config.yaml
d_model: 512
norm_place: "pre"
bias: "all"
parallel_block: false
beta1: 0.95
weight_decay: 0.12
grad_clip: 1.0
decay_fraction: 0.921
seq_len: 512
Each number is 128 + 32 x the weight over its row's rms, rounded and kept within 0 to 255. Layers, rows and columns count from 0. The size above them is the row's rms in percent of the matrix's.

# layer 5 MLP down (transposed), 2048x512, rms 0.0453, rows 688-698, columns 448-511
size [109 102  99 105  90 103  95  94 108 105 103]
[[156  83 102 145 134 209 127 159 180 147 101 116 125 138 138 133 122 170  84 160 108  92 189 106 112 190  99 133 108 126  95  99 123 153 148  87  85 111  91 104 136 118 135 124 157 129 152 255 122 122 152 157 127 142 124  97 178 155 128 166  93 162 166 147]
 [111 180  76  99 131  90  63 174 104  62 133  92 161 151 197 115 122 200 174 103 172 139 185 177 111 157 167  78 102 132 162 150  91 127 143 131  95 128 150  78  99  53  97 111 170 131 120 128  97 102 107 110 121 174 124 170 139 128 147 168 137 128 167  64]
 [135 151 112 189 136 134 160 159 107  74 149 121 117  94 132 120 125 131 126 154 143 154 169  62 160 146  98 137 125 163 105 202 183 120 142 171 140 185 206 151 102 140 116 119 142 140  86  80 122 114 167  95 102  86 136  67 123 119  88 145 134 106 144  78]
 [144  78 138 137 110 157  89 134  78 145 118 171  89 124 135  91  71 107 129  87  55 127 205  87  91  97  83 163  99  95  93 156 172 126 115 164 127 131 128 134 136 169 102 126 129  95  98 162  47 131 126 149 113  33 104 129 110 134 149 116 148 165 130 152]
 [109 167 148 106 152 153 129 115 158 116 148 151 138 139 127 150 120 110  19 203 130  57  93 117  95 170 131 107 178  89 115 105  78 124 114  87 157 120 109 125 114 103 154 112 190 126 114 154 115  95  83 107 208 159 195  99 114 160 124 145 147 128 127 126]
 [102 106 102 169  98  81 129 154 118 158 125  80 125 144 155 110 156 114 143 119 164 129 172 124 144 155 107  98 198 155 167 156 124 121 117 167 119 159 106  80 115 155 138 105 125 128  90 140 150 185  77 116  73  86 157  56 133 156 124 112 132 129 134 125]
 [149 200 134 190 170 143 200 101 147 126  55 141 169  87 124 105 156 145 143  64 161 101 164 139  63  99 199 139 144 141 127 103 106 104 164 128 126 128 172 143 108 105 154 132 149 117  89  98 158 165 118 130 154 133 122 167 125  53 186 156 108 170 109 135]
 [140 136  66 145 140 123 188  87 106 141 130 123 152 135 126 175  86 181 144 109 115 198  92 115 136  83 140 134  84  94 135  83 136  88 107 144 164 131 144  84  92 216 110  69 111 163 127 125  97 184 110 168 136 177 110 149 105  71  81 149 158  85 140 109]
 [ 94 163 147 142 116  92 127 137 129 141 128 163 147 115  73  89 152 124 131 120 166 112 166 143 172  77 176 167 165 175 132 117  79 140 145 107 127 151  90 134 115 151 168 164 124  98 141  91 175 115 157 191 124 107  74  84 130 114 132 104 166 107 197 200]
 [202 135  98 136 127 116 186  84 174 133 149 134 124 163 130  68 112 157 133 119 118  88  71 142 141  82 114 175 133 127 167 139 128  95 158 130 125 151 133 103 124 147 106 119 153 138 101 150 140 122 135 126 171  71 175 100 150  70 190 129 149 128 103 121]
 [ 78 139 110 102 102 155 108 153 117 122  82  88 157 145 151 102 117 143 111 182 155 142 183 142 149 114 183  82 113 131 107 153 135 104 140 139 144 103 129 136 160 189  73 121 134 113 101  70 152 130  73 138 184 154 137 105 127 108 177 123  49  96 139 108]]
# layer 5 MLP up, 2048x512, rms 0.05, rows 689-698, columns 448-511
size [ 97 100 106 102 103  95 103 109 119 100]
[[117  99 152 134 133  89  79 179 149  82 167  92 144  84  98 141 116 154 154 149 176 147 224 162 108 181 108 172  86 137 159 154  98 127 152 176 195 119  91 108 106  54 128 128 119 146 148 120 130 134 148 155 129 152 179 138 101 110 176 137 152 102 114  95]
 [130 149 162 176 128 142  94 103 146 127  70 161 163  96 144 126  17 138 119 123 125 137 101 119 107 171 121 126  96 161 148 137 100 187 159 159 171 143 125 167 139 161 138 107 139 114 138 161 132 143 101 147 109 109  99 101 157 116 165 171 105 145 164  90]
 [ 36 130  99  52 121 161 108 116 107 159 143  96 110 113 142 101 153 138 138 124 120 141 134 143 139 178 117  81 125 155 126 146 144 149  79  72 169 129 117 114 115  93 144 111  97 132 167  86 126 137 115 122 175 130 137  88  71  90 146 225 113 108 140 181]
 [123 133 172 150 125  81  79 110 105 117 183 138 163 103  35 145  82 115  78 162  95  74 128 111 113 180 110 116 162 123  95 101  85 106  95  93 160 177  99 154 150  98 128 159 161 128 101 124 119 106 129 122 163 132 149 110  76  96 217 125 173 100 172 119]
 [ 78 125 171  98 133 153 132 118 151 114 134 109 140  84 105 112 121 151 121 158  87 152  46 147 170 139  82  68  91 129 170 115 155  89 173  37 126 146 136 183 155 111 125 138 145 157 135 166  81 101  85 105 153 136 112 157 124 129 124 166 144 148 139 143]
 [206  69 134 130 106 102 188 151  60 113 174  85 152 119 139 116  21 160 127 154 122 168 112 135 223 127 110 115 163 142 146  72 123 173 151 154 151 205 108 100  93 123 178 132 152 181 111 129 117 106 147 133 110 129 153  93 106 130  33 126  68 113 140 161]
 [147  91 133 110 156  76 118 138  87  51 105 154  94  57 147 153 192 121 183  99 147 139 112 127 132 157 118  89 170 144 121 135 153 123 182 177 117 142  94  95 177 136 194  99 131 103 122 119 171 145 141 179 109 157 157 107 113 108 143 170  37  76  62 163]
 [154 100 169  84 152 156 137 132 126  38 176  82  65 126 127 141 131 141 108 149 103 167 126  99  89 106 169 117 147 120 131 152 152 136 114  92  95 133  94 127 111 168  82 122 117 157 154 108  56 110 164 124 107 190 130 103  94 138  93 158 106 139 109 147]
 [ 95 133 129 130 112 108 121  59 116 108 127 133  89 133  76 175 111 104 137 141 163  83 186 159 161 118  90  89 147 189  93 158 137 140 127 140 101 102  96 132  84 149 126 112 138 123 179  83 169 120 127 188 109  92 130 120 114 119 112 199 141  90 162 165]
 [ 80 152 104 106 200 118 131 130 171 114 130 122 128 165 112 154 122 135 158 129 146 135 174  72  99 111 162 101 117 101  83  86 113 132 122  94 176  89 136 139 124  89 166 146 141 112 139 145  65 108  87  88 117 115 142 133 146 165 147  89 180 113  80 126]]